From a checkpoint of a small transformer trained on Wikipedia.
Architecture: RMSNorm before each block, no biases in attention or MLP, untied embeddings, attention and MLP in parallel.
Each number is 128 + 24 x the weight over its row's rms, rounded and kept within 0 to 255. Layers, rows and columns count from 0. The size above them is the row's rms in percent of the matrix's.

# layer 9 MLP up, 1088x320, rms 0.0552, rows 269-303, columns 128-191
size [ 97 104 105 100  98 103 101 100 100  99 109  94 106 101 101 104 102  98 105 103  90  98  96  96 104 103 103 106  95  94 101 106 106 102  89]
[[104 142 130 133 130 154  96 148 144 124 120 115 116 159 101 103 117 117 126 131 180 113 132 147 137 143 117 112  74  97 152 112 119 105 136  95 187 143 149 128 167 139 121  98  96 146 129  96 110 123 132 109 154 137  90 163 146 115 131 152 101 148 131 141]
 [112 131 100 145 125 125  89 155 110 107 139 138 134 138 128 188 176 131 177 148 130 120 160 164 120 115 165 160 146 110 105 168 113 124 119  97 111 128 104 162 120 141 179 107 153 110  94 126 158 110  91 178 127 171 149 151 172  98 134 118  87 101 118 120]
 [123 152 116 107 144 136 154 134 134  93  94 129 142 144 116 155 182 131 141 129 110  52 102 140 127 134  91 118  93  94 105 152 108 182 153 110  75 139 129 146 130 156 158 121 145 139 130  80 174  85 156 117 153 152  97 168 169 154 115 113 161 114 145 132]
 [ 93 151 115 133 106 126  92 121 115 122  74 139 136 101 124 156 106 123 162  74 174 110 132 155 135  92  80  96 149  81 120 113 108 118 168  91 147 152  89 118  64 188 132 139 125 137 117 141  96 161 118  72 128 140 134 119 148 150 149 137 127 140 161 128]
 [183 103 120 138 139 146 121 132 142  77 127 121 162 110 106 118 101  82 152 148 104 108 112 155 142 107 121 188 152 161 168 133 127 108 134 143 149 122 146 143 133 139 111 121 118 143 109 106  98  92 148 148 167 154 119  94 137 135 158 154 120 130 130 179]
 [158 153 129 111  90 107 146 146 110  78 136 169 103  82 161 164 181 138 102 133 136  90  88 123 139 147 186 150 162 123 146 152 143 119 159 170 137  92 136  86 125 123 133 160 132 159  96 109 114 157  79 108 137 103 136 146 137 119 183 137 135 163 113 123]
 [161 154 137 120 128 173 176 110 118 134 111 128  97 151 117 142  94 141 128 165 119  51 135 123 180 120 128 141 145 115 149 115 129 165 130 163 131 155 104 109 141 132 112 127 137 126 134 111  90 118 143 155 147 164  63 116 110 161 153  93  91 115 156 122]
 [116 124 171 127 126  94 119 137 154 129 102 164  98 133 123  99  98 155 135 135 138  88 117 147 103  92 149 106 144 187 126 156 146  95 167 149 123 123 129  81 106 152  88 117 123 138 137 140 112 137 155  83 159  69 132 103 131  96 150 111 111 146 120 122]
 [105 114 104 127 108 103 141 136 142  60 119 197 133 151 123 110 110 155  98 117 159 122 128 119 115 155  94 126 129 109 160 118  61  89 190 144 140 132 140 109 119 183 156 179 120 153 150 129 106 117 175 152 131 129 134  98 150 148 111 116 139 145 123 127]
 [148 134  82 119 106 143 150 167 120 115 167 102 123 144 144 114 123 141 145 100 116 116 116 149 126 161 140 159  90 121 107 141  93 117 126 133 145 132 141 127 126 101 107 136 100  91 111 122 119 138 137 174 112 129 136  87 134 138 126 106 172 124 116 140]
 [169 113 105 144 153 137 154 130 147 131 127 165 146 110 141 154 107 154 154 122 137 134 134 149 129 151  80 135 133 152 155 142 105 149 123 134 146 173 119 131 120 109 134 130 123 102 132 151  67 143 161 118 109 127 117 163 119 142 114 160  77 145 104  80]
 [109 159 159 143 157 114 140 122 132 108  95 172 140 138 101 131 140 115 132 115 134 152 143 133 114 144 157  74 122  91 130 111 117 102  92 146  98  94 117  90 140 124 134 149 142 135 125 144 180 128 163 119 153 126 115 157 104  87 108 158 140 110 122 117]
 [145  96 170 135 136 162 166 167  96 100  93  91 118 150 116 144 148 101 143 143  63 148 178  92 112 116 140 128 124 122 137 146 115 135 141 127 126 141 144 127  81 144  96  98 116 115 116 121  96 119 160 136 169  97 108  93 109 105 139 135 129 114 153 134]
 [134 126 163 124 175 124 171  66 154 170 121  87 133 159 136 172 152 126 121 100 110 125 153 132  85 146 131 146 113 132 136 172 112 156 118 133 127 175 104 171 174 125 113 111 124 137 143 121 128 121 139 106  97 173 146 125  94 169 116 116 115 101  96  95]
 [137  99 113 112 149 169 135 129 179 119 186 114 145 146 112 153 125 135 152 121 123 151 107 165 166 145 107 179 132 167  97 120 137 102 171 149 121 111 146 126 157 117 158 127 115 131 156 119 114 137 100 148 123 167 150 141 149 113 148 148 103 141 136 131]
 [166 128 136  93 127 133 129 156 117 153  82  94 130  91 128 119 112 137 145 132 133  90 144 168 123 114 174 111 149 176 126 169 158 108 113 116 128 168  74 123 136 155 141 124 109 109  94 130 148 149 137 121  84 111  52 141 154 118 128 167  65 134  94 165]
 [153 161 103 168 115 132 130 129 105 107 134 118  99 146  88  94 122 110 121 133 145 156 119 145 127 143  93 146 117 111 139 105 113 136  97 137 133 123 137 143 155 147 115 145  88 125 126  63 162 101 151 143 126  99 143 126 116 136 124 130 144 160  96 139]
 [123 128 118 145 101 113 144 113 154 124 128 142 137 137 151 123 109 151 104 127 140 150 109 127  83 158 173 120 121  83 112 142  78 142 129 106 112 137 128 159  81 154 128 115 126 123 106 169 106  61  96 126 140 111 168 150 112  94 117 153  95 109 111 116]
 [156  99  94 124 131 127 125 120 164  85 136 113 188 114 153 101 167 139 146 108 126 133 136 115 113  87  93 140 113 172 143 118  90 105 134 139  86 103 205 116 138 129 149 188 119 126 130 116 190 138 138 172 145 132 161  93 149 114 158 145 104 160 152 119]
 [109 100 141  98 145 157 151 141 145 127 148 104 115 135  67 183  99 133 157 106 151 150 165  98 137 145 113 171 157 149  95 129 114 143 127 105 131 147 110 154 135 141 138 109 137 134 105 173 130 100 115  78 129 119 133 106 111 125 124 147 106 167 150  97]
 [113 153 128 123 144 145 113 104 125 160 114 118 122 130 162 136 103 127 146 152 117 155  89 130 150 131 123 116 147 192 121 124 106 158 102  87 151 149 145 157 132 115 132 142 102 122 143 104 112  84 129 158 117 131 114 119  97 121 101 114 126 121 139 122]
 [161 145 137 173  47 129 179 155  99 124 136 119  85 123 108 103 151 105 100 144 145 114 101 130 117 104 106 137 132 103 127  94  97  96 124 107 117 163 144 120 158 172 112 145 126  94 101 148 116 140 108 124 138 132 109 124  96 117 170 155 114 145 143 135]
 [146 176 135 136  82 107 169 112 125 144 142 141  95 169 102 120 106 107 109 127 114 162 139 120  92 157 150 117 117 151 128 119 104 117 137 105 159 148 132 125 143  72 102 157 124 100 143 154 111 124 105  91 154 158 107  86 174 121 103 165 185 121 113 139]
 [126 140 121 125 100 140 163 123 147 116 177 210 134 142  97 114 157 115 122 146  99 130 136 111  90 153 126 125 129 123 129 136 152  98 137 163 136 107 135  98 110 103 143 161 162 131 143  73 150 136  95 163  92 133 106 112 153 141  59 153 126  50 113  88]
 [147 143 144  88 131 119  98 112 107 135 164 145 101 116 114 175 103 132 103 113 150 138 158 107 110 116 143 142  98 103 122  70 114 112 110 161 121 127 135 129 105 119 175 120 148 149 149 113 131 150 158 157 147 148 173 118 130 112 139 151 113 131 147 116]
 [118 167 159 139 140 123 105 124 152 179 141 162 150 164 138 113 124 128 147 143 108 139 113 124 126 125 103 106 103  72 138 123 143 105 128 148 143 108 154  95 100 124 129 131 121 111 152 116  82 150 163 135 104 119 161 137  99 128 114  89 122 123 162  99]
 [124 118 111 129 116 144 113 124 133 139 136 148 130 124 140 141 112 136 133 134 112 148 163 115 181 122  89 103 139 130 102 135 118 117 143 139 147 122  64 116 117  87 105 123 147 114 158 142 181  85 161 117 156 128 151 146 112 132 117 161 131  95 174 150]
 [ 94 146  69  68 119 107 160 143 105  90 144 193 159 115 139 150 135 114 178 100 111 118 104 168 140 118 132 150 134 147 105 112 147 119 114 136 123 120 134 130 134 143 161 138 118 142 172 164 126 108 106 133 180 110 121 134 139 126 125 121 153 111 150 129]
 [131 126 142 164 119 125 152 135  93 172 140 137 139  92 157  96 163 154 147 132 160  73 125 153 128 173 152 124 149 123 153 136 112 144 160 115 114  85 148 173  98  94 125 149 140 119 124 137 114 121 148 108 131  97 122 107 104 146 116  78 137 124  97 125]
 [138 141 103 151 122 140 121 115 133  96  90 132 126 132 133 130  98  87 173 143 117 108  87 139 163 138 172 143 123 119 140 119 112 124 153 113 107 156 182 123 133 110 115 135 115 134 131 146 111 159 120 119 117 136 188 113 101 116  85 137 121 130 138  91]
 [121 162 118 120 126 162  72 105 141  95 103 104 139 159 102 137  85  92 111  97 127 163 121 183 126 148 135 108 127  97 136 128 126 106 158 173 124  95 139 160  89  98 107 122 101 121 185 130 113  85 112  92 150 107 166 112 173 141 105 135 131 111 126 136]
 [150 148 101 106  99 142  82 138 154 127 156 135 108 127 101 148 110 121 139  95 160 172  96 123 137 129 122 142 137 128 130 136 128 137 142 121 147 112 130  78 140  90 118 154 122 161 134 114 152 143 122 165 128 163 139 188 173 122  85 114 130 132 147 147]
 [145  94 152 117  99 137 121 106 119  92 161 126 156 116 113 138 144 146 168 141 147 124 127 113 118 176  82 189 166 178 137  92 135 161 113  92  98 136 101 150 153 143 129  92 136 116 128 123 164 144 101 144  60 163 163 100 151 145 115 123 140 128  99 147]
 [120 134 121 127 111 102 128 153 112 159 138 137  86 141 139 147 121  93 201 144 163 136 110  87 107 136 126  88 148 163 133  99  90 115  72  79 135 148 121  95 143  82 100 158 142 116  95 148 112 158  98 105 136 113 103 175 149 126 154 115 111 130 155 152]
 [115 130 143 108 118  96  99 102 118 104 107 145 105  82 126  99 122  94 136 160 142 149  98 119  81 163 125 109 105 151 170 135 104 125 136 123 133 161 115 158 105 120 119 115 118 160  92 112  95 126 169  93 143 158 184  94 122 118 128 101 120 154 159 144]]
# layer 9 MLP down (transposed), 1088x320, rms 0.0522, rows 269-303, columns 128-191
size [ 97 102 106 102  91 103 101 102 102 102  96  94 103 103  99 104 102  97 103 101  94  99  95  94 101 101 102 106  96  95 101 106 102 101  94]
[[156 119 117 106 137 124 133 136  87 141 118 138 133 123 143 131 145 135 132 123 135 142  92 123 132 107 162 125 115 160 145 137 131 136 108 123 132 121 128 118  91  97  95  87 179 143 105 118 132  89 145 161 129 109 138 142  94 127 129  99  94 126 130  99]
 [102 118 111 120 123 121 117 132 115 148 150 110 119 174 145 142 139 113 105 142 159  94  73 161 103 161 162 119  86 124 183 168 145 102 141 126 119 132 106 112 151 158 116 160 172 168 137 145 129 102 114 109 152 120 141 113 152 154 136 121  91 109 131 152]
 [123 120 115 171  70 105 112 127 100 145 132 115 130 149 162 138 126 127 172 136 119 106 126  84 137 111 184 123 128 110 146 114 132 156 143 145 128 124 143 125 129 140 130 148 132 122 133 138  73 126  62 143 122 108 127 113 117  62 157 144 121 183 154 101]
 [119 147 142  96 175 106 133 100 135 131 150 143 110 114 141 134 136  91 102 128 160 115 143 151 103 129 141 163  98  92 111 115 126 144 109  76 156 124 104 110 122 130 136 143 162 148 108 154 116 157 103 144 128 102 108 113  95 166 100 144 125 101 132 157]
 [100 156  94  85 140 114 126  73 110 156 111 154 147 114 156 139 133 133 117 109 169 120 116 102 154 135 138 117 134 131  90 127 115  80 161 147 114 147 168 104 122 118 132 144 159 141 116 181 112 128 133 116 122 154 131 128 128 140 120 135  99 111  99 131]
 [ 95 118 152 132 128 128 143 143 161 109 102 154 149 143 138 115 136 135 100 132  92 140 112 141 123 106 138 104  87 145  90  82 132 131 104 122 176  94 123 191 110  85 128 160 142  96 128 140 154 118 145 115 172 111  97  58  90 155 135 100  85 204 147 143]
 [171 140 117  81 156 184 109 134 137 115 130 116 114 108 151 162 177 121 105 105 115 145 142 105  93 130 149 105 133 158 169 100 130 158 121 114 147 118 138 141 132 113  69 120 131 121 139 144 108 108 153  97 157 149 135 131 132 129 120 130 119 151 115 121]
 [112  85 152 137 139 126  91 144 151 107 153 151 154 149 102  99 126 110 126  72 176  80 178 147 133 124 154 130 148 139 153 127 121 128 131 156 172 116 167  98 109 108 117 115 120 116 170 100  83 151 147 144 146  95 117 118 104 118 176 144 135 141 151 119]
 [151 159  96 113 133 139 129  96 161 122 110 117 111 137  71 146 120 155 137 106  99 100 117 136 147 113  83 111  90 132 131 103 129 122 135 144 120 102  92 118 127 118 138 138 152 117 117 122 113 136 123 116 126 105 112 117 134 119 112 138 123 103 153 100]
 [148 132 119  98 128 132 159 145 144 135 167  84 134 185 115 157 178  71 176 109  88 156 109 114 125 145  96 116 100 121 134 117 166 142 107 166 104 142 116 107 118 128  96 136 108 132 128 136  88 129 128 114 105 129 151  65 116 139 107 120 149 144  95 176]
 [ 86 144 142 128 135 173 110 116 126 108 123 117 124 161 112 128 184 121 102 124 156 141  67 132 164 106 153 111 135 122 146 126 139  79  77 137  98 126 112  88 101 124 149 151 140 144 121 120 119 114  80  99  99 147 148  76 115 126 145  88 130 123 144 147]
 [165 198 134 140 110 132 114 147 138 139 103 189 120 127 117 138 104 169 109 118 133 122 131  77 132 125 164 117 113 149 146 141 157  92  93 106 105 103 140 130 120 103 109 130 117 151 157 122 133 161 110 121 102 136  98 116 115 123 142 149 125 120 136 180]
 [128 100 110 125 137 184 107 115 119 147 115 153  70 144 159 170 106 158 148 126 149 118 112  97 136 123 132 187 119 188 110 141 115 131 157 127  87 112 150 137 140 127 122 127 109 143 160 118  97 101 121 117 141  86 132  92 133 112  91 147 138  86 127 106]
 [109 147  66 117 118 117 182 142 109 146 116 103  87 115 139 115 122  91  96 110 128 130 126 101 160 118 139 170 150 125 121 124 141 139 112 116 166 114  90 149 144 153  88 102 131 103 130 116 107 100 132 149  94 119 151 109 109 114 147 144 125 155 126 163]
 [116 135 140 142 178 163 119 146 137 138 146 163 122 106 143 125 154 105 124 169 142 166 137 148 148  91 112 128 110 167 140 143 156 120  81 102 105 108 135 185 168 134 123 120 130 128 116 127 136 140 140 178 134 129  93 129 141 137 123 152 137 114 139 111]
 [118  90 119 112 150 121 128 123  99 103 110 116 110 116 121 103 145 134 129  93 169 149 101 149  98 112 126 119  93 130 125 164 130 205 117  96 126 118 105 106  96 135 130 115 146 129 119 129 124 124 137 139  99  97 108 100 117 142 126 103 114 100 158 133]
 [114 166 106  95  97 135 117 114 125 136 145 115 113 143 114 171 126  93 115 121 116 149  87 135 149 129 137 127 137 143 131 138 136 115 142 114 100  86 164 112 145  90 108 153 129 109 117  97 105  79 130 121 161 131 120 107 119 116 124 132 124 122 126  98]
 [100  99 168 158 113 114 132 127 152 133 144 118  98 137 147 116 112  71 143 137 141 138 200 118 137 144 145 135  82 123 105 119 100 140 128 147 109 113 158 143 120 118 103 103 124 175 143 153 109 124 156 129 115 118 137 142 141 122 147 129 175 122 147 106]
 [169 124 103 105 109 118 109 136 136 150 132 127 156 109 141 105 151 108 107 107 157 105 121 101 132  82 151 159 130 138 145 129  97 141 160  88 142 122 152  94 141  60 125 157  96 121 132 164 151 127 110 123 143 126 165  96 115 110  61 126 150 165 140  81]
 [126 152  95 124 117  95  83 134 123 128 145  97 127 103 165 126 112 131 144 164  94 143  81 126  80 147 164 110 141  90 110 148 152 106 127 148 104 153 147 106 172 126 136 143 155 124  99 148 158 154 131 142 123 122 110 182 163 143 145 126 160 129 134 140]
 [132 114 120 141 179  88 113 144  91 115 136 131 174 133  91 100 112 109 144 145 137 106  89  96 122 131 111 133 102 129 119 100  93  97 108 103 113 126 129  94 124 108 108 106  94 130  81 123 127 113 139 106 109  80 151 175 127  79 212 117 105 146 139 170]
 [148 135 179 137 147 106 146  83 155 123 121 128 107 134 117 110 126 128 113 132 143 124 137 115 114 126 168 120 129 108 172 164  86 159  96  90 143 139 112  84 130  99 119 125 142 130 127 150 123  83 146 101 114 152 162 116 142 121 119 133 118 139 143 155]
 [ 89  98 121 102 158  95 146 115 138 130 111 127 110 114 107 121 149 133 147 138 132 138  93 101 140 107 132 158 117 137 105 141 167 149  79 160 132 122 118 101 133 155 135 135 155 144 157 144 129 134 130 113  95 156 156 140 100 119 157 169 109 143 138 166]
 [ 93 113 109  89 141 153 136 152 160 160 167 144 131 112 150 160 108 101 146 133 163 131 109 155 117 142 109 136 174  87 171 147 155 138 139 137  83 124 161 125 130 139 114 116  75 143 137 108 110 128 112 100 114 131 150 130 114 157 145 120 162 105 148 101]
 [139 137 151 113 144 158 161 114 113 121 115 138 109 105 142 140 154  90 157 103 135  97  78 144  87 123 152 120 139 102 177 158 145 136 145 127 120 133 140 109 151 114 137 109 187 142 145 146 131 132 113 115 142 142 107 121  83  83 118 114 128 139 122 127]
 [121 139 128  99 110 144 128 142 161 105 126 104 134 136 188 124  84 149 124 142 104 161 133 120 146 128 132 131 136 157  99 104 153 145 104 158 115 109 129 144 147 102 143  99  94 125 160 123 149 133  86 157 144 132 125 144 190 131 100 123 121 129 130 113]
 [131 141 120  93 158 109 139 145 133 122 186 141 163  97 113 183 148 142 105 125  95 174 134  90 105 132 105 121 146 116 136 102 118  97 102 106 164 110 128 102 130 153 163 107 132 141 135  97 148 147 134 112 134  88 123 113  98 148 159 171 100 174 121 120]
 [144 142 132 119 135 125 132 117 136  76 158 116 123 114 134 140 141 125 161 130 125 152 143 107 111  94 109  80 112 127  72 147 133 165 133  89 119 136 135 138 122 105 185 151 147 103 117 107 186 109 145 185 124 166  98 108 145 109 104 149 166 113 125 111]
 [128 115 182 111 136  70 149  92 118 129 126 117 148  93 123 125  89 138 134  94 111 146 106  93 155 147 129 146 167 106 116 133 105 108  82 149 140 171 114 147 130 139 146 153  79 115 135 175 140 165 147 122 138 128 100 122 133 113 122 134 128 121 148 106]
 [148 107 148  90 128 105 130 111 159 125 126 130 163  64 123 116 145 122 105 118 146 117 164 105 107 145 153  64 118 146 113 122 131 140 117 165 103 122  66 149 146 119 129 183 123 136 127 116 141 108 124 128 157 149  96 121 125  97 137  96 141 130  99 140]
 [148 139 106 140 149 154 134 102 146 151 133 135 125 118 123 122 117  91 144 149 136 131 127 153  88 136 112 121 171 118 133 136 119 140 144 163 133 125 137 150 101  98 132 142 109 155 107 143 116 130 100 136 114 113 148  97 154 109 114 139  89 144  89 134]
 [108 165 109 132 112  80  95 143 121 114 103  94 118 159 101 138 105 118 128 115 129 115  86 135 143 166 136 134 153 143 105 124 117 128 146 124 179 120 172 139  89 140 126 108 136 135 107 111 105 172 104 144 124 133 133 132 132 152 138 104 142 133 131 143]
 [ 97 140 141 114 134 123 136 158 138 114 152 122 119 105 107  86 131 104  97 125 110 112 127 146 160 120 128 169 105  68 102 119 153 123 106 123 121 141 105 154  98 105 149 124  78 106 137  72  95 151 151  74 136  98  74  98  91  80 128 136 123 134 121 132]
 [143 114 134 113 116 106 122 120 115 148 139 156 133 117 113 186 142 125  81 109 130 135 154 140 156 144 145 167 130 129  84 118 135  80 100 147 135 107 145 100 138 146 131 126 130 115 160 149 141 175 115 137 153 127  82 131 147 120 156 131 137 115 141 170]
 [125 115 170 123 142 131 115 122 100  90  97 115 147 123 151 131 130 153 124  95 134 135 114 130 111 132 170 140 170 121 148 194 114 110  96 106 162 125 148 142 134 130 103 148 139 168 110  99  88  91 116 118 118 135 154 152  83 160 149 121 117 101 113  93]]
# layer 9 MLP gate, 1088x320, rms 0.0594, rows 270-304, columns 128-191
size [101 101 101 102 101 104 102 112  94 101  99 107  96  98 101 101  99 101  99  86  94  94  97 101 101 107 106 100  96 102 101 108 100  95  95]
[[138 114 131 100 162 143 126 130  96 124  60 141 103 133 159 141  92 120 133 150 127 156 209 111 122 151 131 115 116  99 101  81 144 144 189 112  92 129  95 105 129 122 123 145 138 144 113 106 115 124 142 142 166 107 145 128 109 153 148 128 165 104  85 127]
 [170 113  99  81  99 104 140  99 163 161 150 157 115 122 129 141 101 106 137 107 156 109 112 150 126 137 144 111 150 176 107  96 108 150 151 145 125 106 107 126 164 116 114 134 150 141 157 139  96 153 128 143 133  67 147 120 159  94 129 140 118 101  71 124]
 [148 115 109 156  89 141 151 169  98 155 125 122 129  61 139 144 108 138 116  98 119 124 171 136 131 152  96 164 145 145 168 175  85 155 137 123 104 137 106 119 106 128 135 115  85 163 138 123 116  82 178 103 143 157 161 124 180 118  87 130 113 168 107  99]
 [130  99 122 156 140 126 136 142 114 111 134  94 121  98 122 139 118 131  87 111 110 155 145 166 109 119 110 138 110  96 150 105 124 167 132 118 118 120  76 167 138 113 125 137  93 131  99  97 154 119 120 168  97 101 118  81 124 134 131 137 154 138 141 154]
 [114 129 120 118 150 148 124 138 117 120 142 124 116 109 123 121 115 137 140 112 154 133 148 134 153 125 124 137 140 103 120  96 146 108 156  90 148 126 159 137 137 158 122 121 145 103 102 139 175 103 123 161 129 102 117 134 136  70  99 151 102 139  88 130]
 [126 110 113 140 172 105 176 151 126 135 111 138 158 125 111 128  95 165 131 118 100 111 116 121 141 197 128 128  91 111  93 142 135  96 135 129 173 194 165 156 122 141 136 128 140 135 143 111  89 101 175 162 146 140 126 182 131 134 127 162 129 114 104 125]
 [149 125 127 158 168 144 128 135 141 114 138 133 116 204 145 110 173 136  97 123 112 148  68 154 134 141 148 146 147 124 149 101 125 117 127 125  80 114 158 103 182 140 140 126 145 144 111 121 136 111 115 119 107 154 182 107 108 149 168 145 108 150 121 150]
 [144 170  90 136 105 123 121 121 133 138 122 163 133 150 112 110 104 111 118 130 153 130 137 101 123 146 114 138 120 101  80 122 132 111 182 163  90 141 155  86 132 115 106 122 106 125 138 111 167 137  95 166 133 149  86 108 148 159 149 174  86 150 121 152]
 [139 138 183  81 112 105 127 123 160 132 139 130 161 112 137 184 139 141 113 139 157 117 102 108 133 161 120 128 122 140 158 120 177 125 156 158  73 129 129 152 166 127 134 138 138 167 107 144 127 115 145 116 113 144 158 106 130 132  88 161 103 153  89 112]
 [143 129 105 105 115 159 138 139  98 125 114 136 151 103 119 146 113 143 143 115 109 141 175 133 101 138  86 135  94 159 111 105 138 132 148 143 191 176 153 123 134 141 103 128 123 114 125 130 146 165 191 128 148 128 107 148  93 114 101 136  90 141 107  96]
 [102 176 116 133 127 147 119 125 139 130  96 112 149 116 133 139 105 160 143 116 116 161 153 107 111 125 139 120 102 123 124 136 164 117 110 112 158  87 133 121  74 138 111 110 146 140 131  99 132 112 165 141 123 112 133 155 136 108  90  99 139 144 113 173]
 [ 96  75 126  90  78  89 172 137 174 114 140 120 123 109 143 104 111 181 112 140 106  98 133 128 158 125 160 116 157 102 131 131 156 133 129 155 138 109 123 135 120 132 102 112 154 130 145 132 106 124 132 118 163 165 113 139 130 108 114 124 144 106 102 144]
 [137 120  92 103 135 129 109 116 116 163 126  85 108 130 146 151  96 154 129 128 144 144 109 134 131 155 107 109 124 121 131 106 102 135  93 119 167 123 130 143 107 151 142 104 142  98 129 123  99  80 120 103 131 112  71 107  81 111 153 147 134 142 139 136]
 [129 129 180 127 161 170 119 144 143 145 114 117 176  88 124 138  63 166 146 123 135 148 173  99 136 124 109 124 141 118 132 115 133 123 115 139 109 141 132 136 126 147 121 128 155 121 134 164  94 123 123 125 115  90 123 110 150 115 150 154 131 157 114 127]
 [117 126  93 128 101 119 163 113 168 108 132 114 133  91 135 136 144 102 130 164  86 111 176 112 128 116 137 153 132 133 136 128 152 120 139 190 106  77 151 114 144 146 164 130  96 159 122 102 111 158 129 131 106 114 111 143  80  85 137 152 124 130 139 111]
 [107 118 115 113 137  96 151 131 123 135  98 130 123 129 167 138 129 108 131 145  91 110 137 145  88 170 135 130  97 103 109 122 179 167 131 151  71 112 125 147 124 126 132 135 133 193  80 119 118 130 167 156 129 101 172 152  98 163 132 112 157 122 144 104]
 [163 179 149  97  79 127 174 169 100 156 120 136  98 134 169 140 110 101 101 101 142  97 133 122 113 120 132 155  80 128 159 135 139 129 116 156 134 113  83 142 168 138 106 113 111 110 128 112 132 119 114 126 121 121  70  93 115 108 142 158 168 103 126 142]
 [142 152 127 111 134  93  93 135 130 135 115 127 148 150 147 120  92 121 137 168 146 116 133  91 151 138 148  97  85  86 106 145  98 146 174  95 101 118 118  93 139  87 114 138 132 134 112  99 157 145 105 168 156 122 134 144 143 132 119 159 108 102  98 141]
 [142  92 109 162 142 173 162 170 148 146 143 136 103 129 147 106 121 136 107 110 145 127 106 151 145 146  93 170 148 123  96 100 148 144 123 131 148  79 148  85 116 124 130 134 122 152  90 115 140 121 172 136 146 116 104 130 138  84 111  96 104 161 130 133]
 [118 138 124 155  94 161 123 152  98 140 174 124 147 114 112 147  96 138  78  93 122 169 150 152 141 123 104 136 120 118 166 109 148 110 100  94 128  88 166  87 116 156 167 120 120 127 149 130 137 156 123 139 120 126 121  84 107 145  98 130 140 125  84 126]
 [124 122 100 108 159 136 116 137 149 133  90  98 121 159 174 154 127 144 128 121 125 144 105  92 144  93  94 148 150 145 132 112  93 128 151 147 147 124 155 126 163 112 133  89 131 111 155 122 135 127 103 137 132 116 100 149 119 105 130 170 141 134 117 106]
 [120 136 136 143 126 110 134 124 160 119 103 146  89 130 116 127 149 128 137 151 122 139 142 135 119 130 177 104 157 121 144  98 143 157 125 150 100 136 111 124 125 112 127  94 134 120 119  83 102 133 182 156 106 121 136 122 119 131 111 127 148 135 154 154]
 [108 112 163 151 147 111 121 136 175 143 150 137 112 129 127 135 154  92 122 155 141 193 120 110 100 140 161 111  70 145  93 160 125 122 125 100  89 146  98 150 138 163 118 150  98 110 121 101 113 137  92 132 143 136 151 126 112 139 130  73  70 114 123 162]
 [103 112 145  85 150 142 116 132 117 130 117 132  83 125 145 127 174 135 128  84 147 111 170 152 112 132 128 145  89 146 115 101 146 145 163 171 157 146 139 116 156 129 146 111 104 145 118 109 130 166 118 149 166 133 120 138 130 119 158 157  88 157 136 133]
 [ 91 147  98 127 140 117 112 121  80 186 129 152 157 151 130 117 121 143 158 134  51 133 119 126 135 124 120 158 121 121 140 132 140 144  73 125 105 111 151 142 165 114 128 153  68 116 135 106  86 148 158 125 147 133 132 151 119 148 127 176 130 128 122 124]
 [118 151 141 154 146 102 157 156 139 143 153  93  80 155  87 176  77 152 126  94  76 129 109 116 147 145  95 138 121 140 139 158 141 127 136 146 171 116 125 166 168 149 125 114 103 124  94 126 137 154 122 121 111 162  96 119 113 129 104 117  99 116 152  92]
 [153 152 147 135 152 117 106 188 109 111 166 124 118  82 121 142 142 134 105  80 141 118 130 115 150 128  98 149 105  62 130 120 129 153 163 130 123 102  75 105 155 130 134 111 143 144 111 106 157 116 149 105 135 135 138 192 147 145 147 161 138 153 111 106]
 [110  88 123 138  93  80  85 121 171 120  65  75  98 110 139 134 105 145 170 157 124 183 135 152 104 137 154 126 109  97 122  84 108 171 114  89 141 133 128 141  90 141 123 115 124 109 128 137 159 126 132 102 137  61 157 148  85 121 141 145 155 133  97 130]
 [ 89 151 139 120 118 165  94 148 136 163 170 100 136 155 131 140  99 124 160 105 137 169 133 132 138 104  90 143 147 127 136 115 156 113 124 141 135 132 151  95  85 136 122 112 125 127 119 158 174 119 113 140 102  85 152 118 123 135 184 121 130  82 132 141]
 [157 133 130  78 110 133  85 120 136 114  93 118 112 118 159 142 102 123  86 131  98 162 139 174 118 152 138 105  78 126 114  65 121 139 169 112 127  85 135 144  94 110 116 126 116 149  88 123 148 100 179 133 147  79 168 148 106  72 119 116 121 128 116 123]
 [124 131 104 146 177 126 133 115 133 110 124 129  82 150 118 147 121 148 122 134 121 125 156 136 151 179 149 172 158 109 137  98 110 123 107 123 127 118 129 147 121 151  87 161 113  96  80 101 132 103 151 123 139 131 139 147 111 113 126 108 127 135 147 123]
 [114 154 133 119 136 123 107 156 111 145 156 127 122 135 118 132  89 124 134  89 150 157 112 132  91 154  99 110 125 126 130 173 171 153 146 116 131 140 118 151 144 109 144 100 151 135 130 107 102 173 141 155 143 107 154 151 146 155 109 122 148 103 144 152]
 [124 119  97 115 146 125 103 134 171 120 116 164 121  90 111 103 149 149 121 130  97 139 157 181 109 173 116 143 103 148 154 102 138 133 156 145 159 101 135 130 162 122 123 132 161 130 137 113 156 119  89 119 150 162 157  96 145  85 105 146 155 111 114 114]
 [160 140 160 108 131 114 142 141  93 133 107 110 134 125 149 137  88 163  93 129 183 140 115  94 126 103 129 130 156  85 149 122 123 158 127 135 148 113 133 119 139 131 102 152 145 127 152 135 123 108  97 100 102 141 143 164 119  91 115 147 141 135  79 103]
 [121 111 154 137 118 137 121 165 143 162  97 124 108 129  90 148 120 142  96 175 133  96 136 122 141 139 133 110 138 152 148 118 166 171 109 152 127  85 111 115 147 129 111 145 132 146 159 143 107 119 115 151 118 146 112 154 111 156 187 111 141 131 129 138]]